Part of a small language model's weights: 5 heads of 128.
Each number is 128 + 32 x the weight over the matrix's rms, rounded and kept within 0 to 255. Layers, rows and columns count from 0. Numbers have three digits each.

# up: layer 7 MLP up, 3840x640, rms 0.126, rows 2692-2871, columns 416-447
# down: layer 7 MLP down (transposed), 3840x640, rms 0.0368, rows 2692-2871, columns 416-447
up2692:141133134154129115158119139117166096116113109130100129185123087122166114137167123101144140150134
down2692:120087145097138106132139078120132125142095117055124165128138079153132121148147128135139094112140
up2693:131100090127111151130102177123124128131112076148116137087133132087153127134133108144111158081131
down2693:067134071122131098137150112124102148147122144169167120124146129112134137125159144113145126164140
up2694:168155099099200143171138160173146118120130117135150124197109094098141107121244141178146145129224
down2694:055128022177154109120081138039074053137133182099167071166154155218206230081120176090160081117062
up2695:125138130137142129140127127139122129132132107134111122118136135141131139137151126125140143149128
down2695:138124098115111115136128145118114123143119146133149130141117118132121145123115148130142123117109
up2696:131099100112158117115126144161132147094099140148125115074160156132162143139124120132125131132146
down2696:111152133137098142139105113096108129154126133138131181111142122149108110093109121104134131108132
up2697:204113155113155200118219090209104111212161134121117162124136175157083072118086136118113098156104
down2697:116182082130124069188195118212096048101053100196183111102121156095039166231114161135029106134186
up2698:157121142125140127112163156123119170133167102092133142133182102172157100140097116129192181136138
down2698:126150107085075131149170095128132105141240144083186143080133105211137122187132128189129208102083
up2699:147143113131112141149109093153060128150175056051129161112101101087173088176186093120156156142117
down2699:169130114141085106169165081082146084127125145117227112121105121146227176148092127116129123174150
up2700:123157061119146104132120118127136118161130121110136124142169128155146164106144041117160105126203
down2700:178134135144121142135173077104088100162085115167121167166134097100154070113134104198079129138140
up2701:131111090165123109145110057175135122146146147129163115176116109121153125147161119115154086128141
down2701:128188100135062171122162111196106182130095093093121159155136151162064153142085140118176139119156
up2702:150142031123172151141107104137093143122090159132095152158159146134112110128115128144131139103156
down2702:099116183096147093129101123180153103096119174081127140137109140128130137126129160116120171132118
up2703:132100132128162138115158088044180153127222105126130109119122101114139077107122149134094118112128
down2703:092116138130107144147123106126113138084128064165121116146091150092143122157078095138089178143110
up2704:085085132138117076134183163093131131110151130118184159121181165121105160116175135137138056131192
down2704:106017080166167092109162148056069082136171218189124109115197028142177144153194254157141199150167
up2705:124123127123123139117149192168124162098144104137162132147102094104140097096125134155112096133131
down2705:134098151115120130140185120120155169116101149119126154145124132127102116126125102154159100148153
up2706:119129118144119123144138138119123145132126126113123119128141132132113128123110133123150148120133
down2706:143127136129135103134103139128106138128137131129110136126141115137142138115100119131114121131117
up2707:178134137113071108133190095139170114097129109224108156110135129154191161117136118127126134106104
down2707:152131058097143108095111122097134103071109062167140118107135109107150126120151117169111082114132
up2708:075157052125188141110161067091049050095193127177178153092074129106131108132172180134138195129117
down2708:100119153147116173145099101109138043063165101050102130145091102145132088129169154170162099125085
up2709:139183116128194106105097151106123089107128118099184146111127119141124126108139148142140086151156
down2709:192107121127145109098108136147075066192104138098138165157116187123081110145147190079099145117173
up2710:126120130121135119110139127144136127137132123140133118126123122123117126133113121145137147116135
down2710:122112123140133122135131143126114137129138135144140136144129135137118109112146122134108114121142
up2711:113128193143154132163147130137103163152099084175160107182139120132128078138095140040136067146111
down2711:161178094181120080165140062097164198105143130079158126132058140164122128085163141103125124138164
up2712:180144158132145174111055132123144170113082081110132150140173142131221149060148187122146090129124
down2712:121091106112105101158128101076124105056152103108155123102167212143174101149153187153120140105157
up2713:134131120110123121124127125113114143132122117133130119125110112126131129136124132130129125128114
down2713:130128126117127132135127125122127135129130131134118130132123115134126139129128137141134131124122
up2714:140134120106104103155109117117113159105116111104123168130158152160123084125093123106204153178114
down2714:067162144106118212162142143091115156125151135094077082095165137058111050150146151078080137085119
up2715:179180162106153131117076151165095199149130133159124144170136128202141171124129078164127105161097
down2715:105122190114069161189186158136173117109107148112255064102095081140040141127121155128149132119059
up2716:129085080135127145114159149164137132128073137060090095152147192114059159154111099146105109118143
down2716:170122097128147175150115124117138112177110117102117168080113133113181136109117150089175131132126
up2717:073087098151114144161135155141061018120088086098077084134231041102118111116126113138176085152046
down2717:099145165167189103114113125076116138080128217198166135092113211102184094120117105098124119072144
up2718:216196146038120131164117156148097057140149146063079117085122145124116114129081155114137161158201
down2718:181190107110092190123166137096108094158156175105115123163118157102122129179117091096106132137145
up2719:092165140139098105106143118074115132167139099116172096075179192159159145086164156143102039120103
down2719:177116136143079176155097111108162124150129139126114146169093145179129095094145095118125155180131
up2720:126117123177158167082170131079096065110153191096143116092122104174140097194204130096139196140048
down2720:126148116153093059122075125131149118153173108076073094080124073193105076120117110174156160121125
up2721:139103129109177131112140135098144054060110129173161158049092139170140144105117099102158212085128
down2721:100102119157081109126087127139099084172130120141089110133154118162153154115124143169107097106169
up2722:145050063175108131126120147108073252080205055185147083128103110144105095119074150065156118131157
down2722:083078206096167132133105127108140032074184158126202112106111131106094152111157056120091145163131
up2723:136145114131170141131122141181146140118100099084105135123147121138128147154115100143172143141110
down2723:077139179179152142099170162160157106082182142119119155143195118080162128151127102120113164180166
up2724:144121125099126136120090154108126068157083152210131152075129138098169107143087113170127131172179
down2724:156139111114115122129109140144131128083082185124129170137093104093081132136084147156156163092128
up2725:129123125127132126136124130133129126122130137129136142132128128122128129132127113131139138121123
down2725:123137130133129128130133127127131127127131138127135131131129125124135123128129145127133128134124
up2726:173123156160144120150189124135155073136135130117160123155112147123134098116118194102037157100101
down2726:109124034151133130131182133043182128112121139067067123163102137100189160180043113122135138170121
up2727:124102104127130109098122170152116123134147163124089124123156121111135117173116147135150115106150
down2727:135155119154104125142137123100121124171128153102153116077142128099095130111129142140111119151166
up2728:126153134119160176089161122209181165129173135210175181114081059165110081166136148159113142130079
down2728:095169222107083138191159125116151096183119144151180091118156028081122134146104065172162155129108
up2729:128135118142067101070109134142125172138156170088165057127134136087137126106110092101196097098078
down2729:059135175154120146103139158099234173193127200122097093097076138123167169106096136093154134170195
up2730:116140099092062192093204148074082172151127020081099158143151161101163126140153065148187154163179
down2730:110163114175137140084160112118078170088061158145168079113083105155170136114122119107123150160133
up2731:163104131176138146088169126044128134154156107157144176145129146112163104142157154109138115120117
down2731:148063136193092205153107182117126173134162153124134152169135086081115129120141062100139149139173
up2732:180171116150152109138127148111105158172141144072152092159112133097091121088075156102164148160091
down2732:118159203102078160065147101091080060084116155148146106156144125090156093125150163133141146190142
up2733:092051094134098140086163078164153135092169191142090150085128099085066106088205121118142155194040
down2733:120078088194130158028130139181048117132220122130114059187181092118107159184153145075101116171166
up2734:101157184169068084106127168147125138075142128177163119133099111102128148118136134123143119148131
down2734:137129132157156161077088100087111158154157120156172102105176095085170065183138078103120194210122
up2735:068164125181088105072132119119081085124144151105140076075122146179187123155122105105181184152106
down2735:136102164171163083110063203136132182129179176129150097127125170109150188091140198150104080181091
up2736:101120177179081145118035129183134069107114097096138122113100118129184161117122109116169147113148
down2736:157150111098173082112124116189154184138131174087192096199103140175086082139123180117110150057088
up2737:138119079146137173158113158151167163176073145097255118102117179066085173169127165137135120048098
down2737:102103155158079143075120097119096125149101160038157048128114127132108102131099132174161189128135
up2738:027143107174162129098094121137157131186123102133149108139034099151071112149099130088130140173125
down2738:068150158135118126202145095128127124127106138171114137091098124118135145130101112102113127093142
up2739:169110108127093145132152143119099108139105124154143140090160113112142119129135148139117105117158
down2739:149132134176103094127094142146099132093126133143131163096130104102107132108090112120093113150152
up2740:124132096096119121146131142124101150148088172077142111119119075176144148118123144147114130100079
down2740:155140126114122191144106157151129103108128147158126073139153138140152130112173132136105138113141
up2741:168106107109089083147134160113089125157068146103085108100139088153110088161154141150076160144088
down2741:154172103092153121132150103143151101109125111107085130005156114175140167150100138158099161099112
up2742:115134162100194110176096100123137185162063177058181133076118068114096144171126102093180104141085
down2742:159174130196064129112093074135118086104105146079094117176145120152065075055179146168148118164132
up2743:081099124146177121117163136142201190148177153154040147207184150054093090138133107109082146152086
down2743:107099156139146137097216116204087135094148100173236160213056178072255126093117163142150175168181
up2744:127135117117139116125138126149122130125131135132122118135135121129138123132134124120135118121132
down2744:140137131105121120120129132137125129125145122147128129114123137125123134119114134146126131135125
up2745:089112125169149133151137139079104104131145196104124133181110148118154114116101177148151166168126
down2745:146079101140110197166121111070086107133112109110142106172145104122193166123135182092140144098102
up2746:078179128142132142146157069120133104179102186151205115170093151189142107146112130114100159105152
down2746:112151101164115128086110103136149148118152072148120154105134154151125176136120079156100136168084
up2747:163126174172149112139118096182048099135071131093110093150055125078105096200162070211118126086148
down2747:098152091167111098149170168218127092119155199160129088180159194123123082111134055137116106102149
up2748:152141116097246071166151129178099206255157086087097153141160189104144199073087204107146015087195
down2748:127165087116158126071113115109126112137151190070103077102157098061172083137185042088123129153118
up2749:128128129129128127127127130128127126129126129127127130127127129127128129129129128128128127127126
down2749:128128127127128128127129129129129128129128127128129127127128128129128128128128128129129128128128
up2750:151111155104144112146100127139181174161120097139107144106125127092203072147189131103109088137125
down2750:109152137130120085148151139084127130071131070165158130130103082127157165188146169154142129078147
up2751:162127061174133127119104115147146081123074110145144080117075164113132128142176213124127159124215
down2751:145110089020091045077178145125147172197126092151182105149090175094104123114113073136068062162136
up2752:119144133146124088153114124135107126131077131139126117139119116112142131131153114122127132120113
down2752:146120135113106142134162135119142112147111170132142146144141128126148126135122109128095131137079
up2753:144140127188183154070154146105106185164152099169092108157086144186089110167065156069139144122100
down2753:103167104107147116112190146103089144120125117123132131091082135147150108123143143060077129130104
up2754:087153130147190092111149135194169138144202162146115084121081110070153158139117169111196107088136
down2754:118164097093157142126112113161066146081168064108170078086102128114201105194086142171154090117159
up2755:180118039177128146054110186143046082031147230229202123136165132119117219144126094148082115097048
down2755:109174143102125139162135090129136151138114115059207184120110186133017120230108153139094153126108
up2756:104131064163088123113078115092120133105159112136088119057124167182177112168113174148132126118155
down2756:117130071138086157115098159104139165113154150121097162091155120170129122126130149097081120116119
up2757:123128153101079223115079110131113160171146077117148138171112084168166122155190210198219070193141
down2757:108205164027133144148202160089144096117103123157113128027128173064133083128162091139125110048126
up2758:136169214145132088053200151150112152120144110184053122077102107196150115098097129128143115124121
down2758:128106137146166139090086190176171134157173074124120144193108188164167131084101076157116134207098
up2759:104148111117121090107108155101163144140097171164120149115114159103191082116115098125118120142131
down2759:089176103159163200110123068157142138118173097133136142176127120179122121139047131141090127108155
up2760:100077128133144149186150164062140164162113110085094125108124115114178122151101174078200192146150
down2760:170098166169137137083181110111155123080117102112130114158082073098165135085165140149146117064129
up2761:078059139053143149136134075162176095151114107171112115181106184142156136089154036066136133188106
down2761:107161140091131106150126137107133107085097121152057130164129026051144158169183178067169192144120
up2762:134155114154157083191133088093142142072068097104101115123115137118021093125129124140151134107134
down2762:069129122204122101130091101142133147132060131208064127161179115109116197097086134113123079143087
up2763:113160143122096166171110123122202173126086124150071109097163125199148141133140195074120172074141
down2763:098128050097138128073147161147137120114129160118108095153088094128223103158107105146140111095110
up2764:130154149128094103110147130114151149074109128149106128083147108131127112176063124142090194168122
down2764:159091111152135127165211121164162199108138146146094085101115091120155128166137181154089118100135
up2765:111205140125149177060090142117165163146145180153145150177118103122139121097203197132107178213144
down2765:083124086110086105064141122137108144137142149189111152195099111155155116074094168195055106140169
up2766:104117139152100091161156157156145147111082062123125092074118119096160098110177109112136070103095
down2766:108144093071121154145092146114098123102133071097147139133183101137158186063126076129108079109123
up2767:122145140056104156144126122138144142120123148155083133156128177190071081158160132143127103145043
down2767:081101127127130141126199105115097169090140119108166097135137165096174079087097152127127136081125
up2768:097070142115099079147086159145130151126153105150120144140190120178134087141110137145144107159165
down2768:093155149129142154136117142119098138140112134081102126145141144135139138146130136141128149128128
up2769:180141125156127063096139157118181070133114130108159078117147217165051152136136088157130083111149
down2769:108104215126110225096129080131121149087149147150150099104035135147031237127144108112140226116115
up2770:129090149144121140123177101137147108135121129162101142139120133153124142127100139135133146128106
down2770:127133152127129131138113152129129148147120130109113157121125135113158123111120133135144137135146
up2771:158094117187089057123174053160134119241119094161157151167136093118105132121139168116155167167087
down2771:168126114083126079126146142096090149152148080190255076075135146105093109216164096075113127163104
up2772:097134146149141142190124122176113116104109152136096157106131092174164128095118093095170130095113
down2772:112104143147105069097066123132173119147146137134094134166190118193139111127119178106153090115124
up2773:188134136139118107190124042094113091183134169149098088131129144113132117169138163125101162102097
down2773:118151102046118094115147200094168170112066096158142096142092136129137180118143107164188066159160
up2774:116102118151115133143122129099124119116133120137110135135123123128124127135125106128149099134120
down2774:141122143155132135124128143121147134124138130115121133110134114137127136140125104120136111117101
up2775:065101109108099183135111137113176145123126130149131107162161206178116104061137132149196108174189
down2775:152092119108162147171079134060156180119109176130120102156139180117102139119107181206096132170142
up2776:111156129133119133125129126106132117128133111113141118113106120138105118133126119133129110128112
down2776:131145139124138098108133130104144132122132154138130119136103115143127142116144124151138106122144
up2777:186069070113113104104109177157075060042186187115087176171123100091138095103093149153190147145059
down2777:120176073157224159035240156097102125086221116097099141103047017121104142144111188174127137063154
up2778:113101154111110165103090132155120132127102195137156166108104123148166134089172091119129115098110
down2778:103131109072120088091112173180092160092107109130103105129155150125152179197171190145134092163099
up2779:163151144133140132138150164154130139141162085137146131121113095138153112099190103093175060152148
down2779:158097112118154102153089202101082172068150140096036138114127161151147189108152164146093042068066
up2780:116174202139190091125134139002110118162045152122121154192144111199048162127075097166175131171120
down2780:067170154132100145101157175173140109123119164118131134196178163137096155129181092206095163180127
up2781:131140118119157132109119072107137157128113104147154187138175117125164068108144144062129134074114
down2781:145130133092158105110145138098084132161140132110116128066143078137159159121097070154107169080176
up2782:166100107106097087120144122132059067099133180088055129129150116096088127194129105107153152149123
down2782:118123082126172162093142137118133116102093101155150113124101115142172163192165116138161088092123
up2783:152081097181136137109139193143130104166163055090219145116172155178076115126178066080125075130086
down2783:133068144128137172076159084181161004099108137171062074144050081128079171035047117134112111168165
up2784:131127133122127127125135116144128135134132102139117130134137128128123118127119132137123138121134
down2784:126120120136124123126126136124122123124128147132133136129127111124128138128133129130125125134129
up2785:163075122116158086150110110119219127144073128122160149017143135108168088118100126151079093074122
down2785:073115104034087113116129162077138132193102179148106108204076191148100181134136154074119141160076
up2786:160103128153097139152135113131156059111178112166130103107120163138132139119163080168089141095130
down2786:176176103075170087079140127129105182123097104058095214091080075122134122176112115081097076131114
up2787:108100095126166114084143131134162147126103110154170115130140151159151126116169152121170146091085
down2787:132102147061129173114148131112104134160121128157161140130108149166100119121173134146124143134089
up2788:148081061093156120098102096146172119193098154166201093117148149157126131125194157157153106093146
down2788:110131118080039146137117146096091102117078101082103059140157121167109108087158129119139153103155
up2789:109068069123141104119167136139115079151146114168154157158213159110185103066114115206091162157125
down2789:214181121124205150134166046163137090149111120113138142150217138168139112167107089103079172176133
up2790:117136127154108152139075075093162134138143125103140121087154097159131089169119173111182115154074
down2790:044162143175094124087103092122066158141095225162171112073089127098153168132153126113159160163080
up2791:090105106141089128114087142161157132170150110127128166120163123138139132145118145089121178134148
down2791:099083163150157140152095100094070108177106113113136122135142074210155188118116125103147106116165
up2792:181008095124161086061183189172119154126119100093189190127164220100061182116080045164191145044097
down2792:123117084153143160104087170100159214118063115117210119189183104148156139092213137155122128131124
up2793:121120070165088126051122147120156147142170170164162109091132157101138119144161131147129092113100
down2793:118118073103143159091144115139130162082082091103113145143143139160095130128112124164066166129083
up2794:117090078103133168143152135135066149088166119093127157152185118123140120190147036206140139123102
down2794:106141187168125131173110129150092158075161110142177154188109171130148153127108098089089121168068
up2795:093199131155107077190095130136063158162155074199089164087126081181128077071096168123103107106087
down2795:087118116084162159140087060160114050116107138112157126097097111164081162131128104103129107194160
up2796:149128085144169110089176090109089113139117069014166089106168123138206047170119168096092135102146
down2796:122126094159190144114131076137140106083139194162182100117128171133140144135143155118114101189107
up2797:158197116131113094125184197127130143125061032199098099167094103148158154167080111084124139123094
down2797:154133121112162125138173096130159191105174155174059109117096086107112168102131194101178114123059
up2798:110134161214173103111186135098125214154107156145049059105088071143069057099139143116105162143144
down2798:130076092132105078201062140174158124134110067071107079136140187132177162158146177125097165137118
up2799:129092148131083121129097126186112190070152083107142110098135122145066092145141151122089097091105
down2799:148141163087084118154104094106154210211110087129105141130143155132169127142117141132097132150093
up2800:067148246091079070108125181054101112149121160145110093194129099168106135127151154161053098092124
down2800:136149182140144074223122212110144145134088060109158103112116097139117203168071080098132124097129
up2801:088098180047096157054136187173108142072108072071046144124161100185129113123060129117174210133137
down2801:185184095165110097176153170170196106110157150143105145178160127140186127124106112167112070101121
up2802:157125145133122163176117106100163140206183065121084134144063087120130150142194121179098109156086
down2802:152106089082151090098146110176116106123100085141154113145112104083092145170060231081125122077060
up2803:154129123121126125112124130132147122119128124115135129122144111120128130124130133129140104127138
down2803:129134132147122118133132133116122112128130129136130126119141119130108114154136120134113135131133
up2804:111117102139124114063108187082144156133100112104101122072119170180131090102102118142166080167091
down2804:131126167105069148110132144152089143086179190115135044057149123129104143105189131123183158156149
up2805:110139122141105142119113181122108104148176131139051179148140147166096089133110100127125109148164
down2805:053164132183096122128082102106122110168147157106136168088091167171133152142104148114128124116086
up2806:154136145081074130198136125122094155095139134152142121166091118089101105198112125126159126134117
down2806:096123152158121102112146109132231036196135131120100126096139132114145154206109067112121146076153
up2807:091115114131118136148117162155146138112110168138139116138161131155114137162109130129137099155094
down2807:104116146133143161143115086156160158129102111111152142103128103131145155131138099102096118112121
up2808:143073164161081084111115146157141163109194110076103090086156103181183128122162159115151131169080
down2808:156040106119150169101131121160088143116125108103198108110171107128084113098085239111170134210137
up2809:151037123110173109094084135133134069119161152164114127084139155098107085106103150079114106130108
down2809:115127186173112145055168134137144178166119069079099019139165159139090189117140175154086115149159
up2810:132106135107135105157143144117132119129141114093101119117100087128078091111131123133164112135114
down2810:143176166126111170194157158146148136109145143116081107125079115079125139131132115115145103076103
up2811:131159162079090129196090115113165127201136198110140186171130144178070167134159105155107144086181
down2811:164134127107200159116172104122200185161144119070116166152102104114106090255149102144107114100150
up2812:172132114139101127122098109089106104128068090135105143140152081114131118195155173152099115117132
down2812:143125139149146136119119136182143140115164100133170120134112146145104129168135109137117095167140
up2813:122133145161114184207121188112096138173170131087103126157147161065170172130183144101217191111100
down2813:085144218179153115211117130061108050164096027009176167092125208187213107065064150123179094111144
up2814:106121128148133110057164157021177105048123113131091138150101160129109074130194123070133155149052
down2814:202127093114180120114111122096094101144055109071191072147122131152158093156091116229138142168105
up2815:121133118095164063129139114162149115125091179101139085151126144107200088144099130125109181137122
down2815:113099153170128073141084146089133139150087064157127114158127094155139120096080167115159139112131
up2816:081116168102126120138097134170101139122134090152130164151137115168171116106159183115140172083180
down2816:111124157156132169120171149124140197119150115132150159121108124120120144154139183098096178106116
up2817:130129130060177088136137108105090144104061080099097123074129160128091102123077242204088125160154
down2817:139113119144123138093151203159093178145129119098108065121139125192135115117074124143171158106155
up2818:132132121120131132123144128123125139133132133125129143131123143128121139118134118124119120122134
down2818:130129120120125129117124131132119133131121139138123133123122127134132123133128126142139133137127
up2819:107077117102154059159162147152124202109154137098140129116135080147136129152173132105121123121147
down2819:127131168154112128089080107112151122117138133129111142126126134139153143163119070080163153103137
up2820:174155155157127062090087220168172104029182159192079145169135093088100120153202109071065128091145
down2820:121148085211192097143162125166108066103121166055132096148129144172161095129141205110087196118119
up2821:139180141044113116086126086081146123139214138182074134180127140189109171082169108147174183102100
down2821:156128101104167105130123108126179125123115134095138118120161141138171143067168056145158150106084
up2822:150128144141150079106090169165085126085129194125171119130119119062153069144061123123105133126150
down2822:105138128138134199088149096094133055130140141147145134114094134170122148096079155156165164105150
up2823:108134116107200087075111106162135154157145088136139164156101126139103155119116138115146128122197
down2823:151179178123110186202133139099122136098132101153132103162124116123119095103150091114191137167137
up2824:035146135220177093128150206171134114138151117134197162151056104120102106187047207155157106131141
down2824:145142135168088137133116127162148063100097144086154131104166097097096170140140142076123177057102
up2825:123129102195097114108093143145111130120107159133131168129118116151175115115115143141131157133146
down2825:080157131126121117151140157142123125157125159115132146106142162138086171120149137147111155103133
up2826:132100182129096158138091155119172126125123181091122127152145104126058092115157143141105125079123
down2826:104105135061095119086099127161123150108084139141133166138136142119107139151097059140100150157112
up2827:118122112148126146127108098149137086115153117141075074138107112154128135128145087104126114106129
down2827:093095101143168116136109122131130157108146129144100128120116116118110107080137099130135093111147
up2828:107138175128159170101062100104169158154145099097122125147107143119135119095189122156146125105130
down2828:136116154132135125140136124112127108113144093137122102181159142096126097076185093114128129119118
up2829:119093135120144121063109135127094109099208077172078128103131183102145168116112157089096108137122
down2829:133182159124122140141081099106101176146159148140075102131121097195129095122109133130143167120128
up2830:107158199141108111137180172139105113116108095115159109144074203106152091107106127084162139071097
down2830:112039099132166100210160128087191137142157153149064120094036132126121051159157131081104142168094
up2831:143205088095148092080127116149126099098150056138118065087049116108097227096159129151172089109165
down2831:078173089070144141097154134109158111163117135115117050107100123075122131149176107173169079128140
up2832:124216117112184115130121114164086064172127208132096124151055066165133175119116153085141122105159
down2832:174085127143142159085096107160125091171114055147090130156154145101189122176182158125152122146170
up2833:090141111172120127114114098148138074115118151155174102138122111164104122105128127093108142138163
down2833:143140129096148119159157118105113141138141153089062150131092131164084155144127137132130167139102
up2834:161166122142157137112065205127097121057126103153081126085094126069155161109145137161119094127142
down2834:158086163070103099103088135093184226120107135152128117068094139021139120054109116144152132165108
up2835:143167151122146151155140136119123122123117141110151136140133125125096134149159121125077149141152
down2835:119140124115146137118128146120115113121135133116107137144138162150132125134142140139150108143129
up2836:171114092112060144145043171157166064227138086177140224127107035114116112108148192112105093121160
down2836:139092124164115199176126131127140147124187145177129117102069000120161006147142160103184119166117
up2837:174149137182050149164166206120127116142093103079094139110124107088164118129105126135137130128090
down2837:149117143120175114105114174118093154177156100110107120127188158093091119101131126121091130152119
up2838:057166016100085101035147171162166119143083143170106147082165133137085130096097165202119102104173
down2838:159122179165153142124123154039126130180229147139134142166038100163132156130176086131168183076149
up2839:136111149141138121115122100124119128156125120108141159125120123129112120130128127109126154144120
down2839:120113133129128118130117149127110106135115119123113130130128122140132116131142129129128122145123
up2840:119121143111121124136099123142135146101121123125115127133142120113122111148121124115139125146137
down2840:132141100131140109104117134125154135129122116119138135123125137126113118135144153144120141098123
up2841:137126129049134094069136144105183088154097118090106226082116050107170110136105108088139110092145
down2841:118141115064131130170177149171068125155109151092160171092199146141165137123103146118142152121127
up2842:178100077152100134127087163119168151167131056094099107076125154075170097089082149113176116099072
down2842:160129167109117151103101094128171138129121067230049092118166164194181134224087135140095153106084
up2843:139146113141095171103135159079151119151166132138081154189175107158131076152030132096072113142127
down2843:056087096082133126105179118135094185154117145158085075113124135131115113147093138083079128091196
up2844:126140143052107138113112101121086106173137158097119096059148101115089147153172162147090094168086
down2844:136113081070118131107145151111158144109109121112146192107113206192085145169146096098113138099140
up2845:089131105090131131088088180144104145165102129104170190096138163157103166126143090233137234105101
down2845:115150134154096156110000194165145110194085168118068137188149124189167107112117195131145146140158
up2846:064095142160088125149157135141106149127156153027098147152091168110158081134163138117086115155151
down2846:155104102146091191150107163103170088136124121135160160119157112174087175131108120141163153103119
up2847:112131123160129132024109116133132101112146091102174126153068166130130136053106101148214071116161
down2847:156118091098164165166077172142141149135137132133127117083168174163108118133165070116129154096150
up2848:189171051178071121121050121130165068165135096168156116162134114163109066083179196185103126165091
down2848:085074124097118191092111152195148118167132129136089098049192200115161077125097068186148109077150
up2849:144112120069105133180073177169134057090153166179092169120131244115172120161059110160104182085173
down2849:074120080132082159085127071098116106113134142146174132134166152076166145133141074088114150158090
up2850:118094106102083125145127137157095117142113160156116133162137148159131130140116141144135139136116
down2850:160125104135151104116145118122133162123128123136145127146144131149110156111136102149131102142128
up2851:139130180135126117152120116165122160111168104165096119142072135112114063123135125136127133146160
down2851:123114125144137126122149096097111119111121124133133154125105140105176186120143131136171131148123
up2852:143126170114124106102124146181129129109138119155151097103115095134150119153141119109128138093103
down2852:136146112159143153162163138109171090161122140095150117158139173137127125123142108129145144178118
up2853:088105172054076096108046094150171066085138094202120179148175167090136144046064206126188165081156
down2853:060072071065100121080180170176120173115122151095125140111161116085151099162027151094065116071149
up2854:173188107083162207123091143126131146100136183146110138224123118178106168171152133161068150181138
down2854:127135095172105160082188116084140089061106148121080156056102112113174137078111095106104168156147
up2855:128128132125131125129131134126126127120125121130119129123126123126126135124129128135124131125128
down2855:129127130127124123129128129132126125130124127130126130130124128125125128124127124132130125128127
up2856:115174166106129092139142138084136062129085184131120132135121141091123121171167101145142108150117
down2856:142180068111149148088115078129111141123122152128174129108142046094110112167083107130118135152126
up2857:147122113106100082149103151187111065122185154109186060204129174090157164043131120154128108168158
down2857:143131100138167100127134169130130149164116118183199102075089150133048200120138092148133125050121
up2858:131122092178121145127148190119141107104140103117083135154091133113118113163164122118115083168140
down2858:165110168090147101139170105121113143103086114110131106112169161144114142129105121203153072140114
up2859:096119198097137187138091119116143168092057176130136082119108123161107033164110148109111096093140
down2859:159109099119143132126105166076141110140128149131018137103130137120142109173131170189142083171114
up2860:129128122073120124101159128149136193096067110121164144114171149086136093092104154152158113102166
down2860:168120133177113139152094134123103066161133161076104180107143113130092126140148126158116090160184
up2861:156105148158116143170156115145142108148144026120119110186066175108135100110143112163062124090112
down2861:133128110129116118089138158138085109133102175135125162113117133087163140112152102100094063117101
up2862:096131072103179076153070044099146119119109147129098127130128158114188168148000165134115106118192
down2862:172128167144203114104155138207077180104170114092077077125139144066103070100125135093106112033131
up2863:108181101127137137204087123082127124174071176133053142098065171106152124128148146157083190143146
down2863:089152151100144109151114116081106201087143153150154190186103098073118142111210085152147079156061
up2864:170101110101096140122085127124069138125153141143066097136143157176155135149151174120187123140210
down2864:131163157084109094149161135125088098129175080121156132092117108128157182099153117068114078160150
up2865:117161103133113096101143188139149142167174191095174165112078147120142124158111089149124110121143
down2865:141157119166180070120140152150093137134129092082099125064133136104188096193094142071135125140130
up2866:177117085130093096097118099097122185098081125144094166115114162121170139116135132090091081196108
down2866:125101117104134159108107135163094121103102130158053188149154102178153107126120176154120205160095
up2867:134084137108090188163066177130173102186118128189072176143205099127058076143113147160042083084124
down2867:027118149104100125101164189143168120137128089112131151116137100126213121175137107104095130157116
up2868:115079169166058084164074143165110197098185148119074090134104158203126160123162177086116162117183
down2868:107120189194098145159140001153082148161141099153094090088092192090130151092211125129108111164134
up2869:137151147175087154152165180072133130029096091156140179170144042122129080120154123191149200134133
down2869:158136104127100153091114146166145102116159122083130151097142098178119084109107118190136137111082
up2870:132121045073174110115156168154110243135121093141122152137088116037071105106147122137117128122133
down2870:090136151145111158086124124105155106178117161072161175099168159165118125087104119102080138165121
up2871:159152116169154074182194167127175174165072053142141156129122129176101073122112157032111102128076
down2871:060184107132120146188164128019119094129113184072126136077138102177110109163114115086139125167141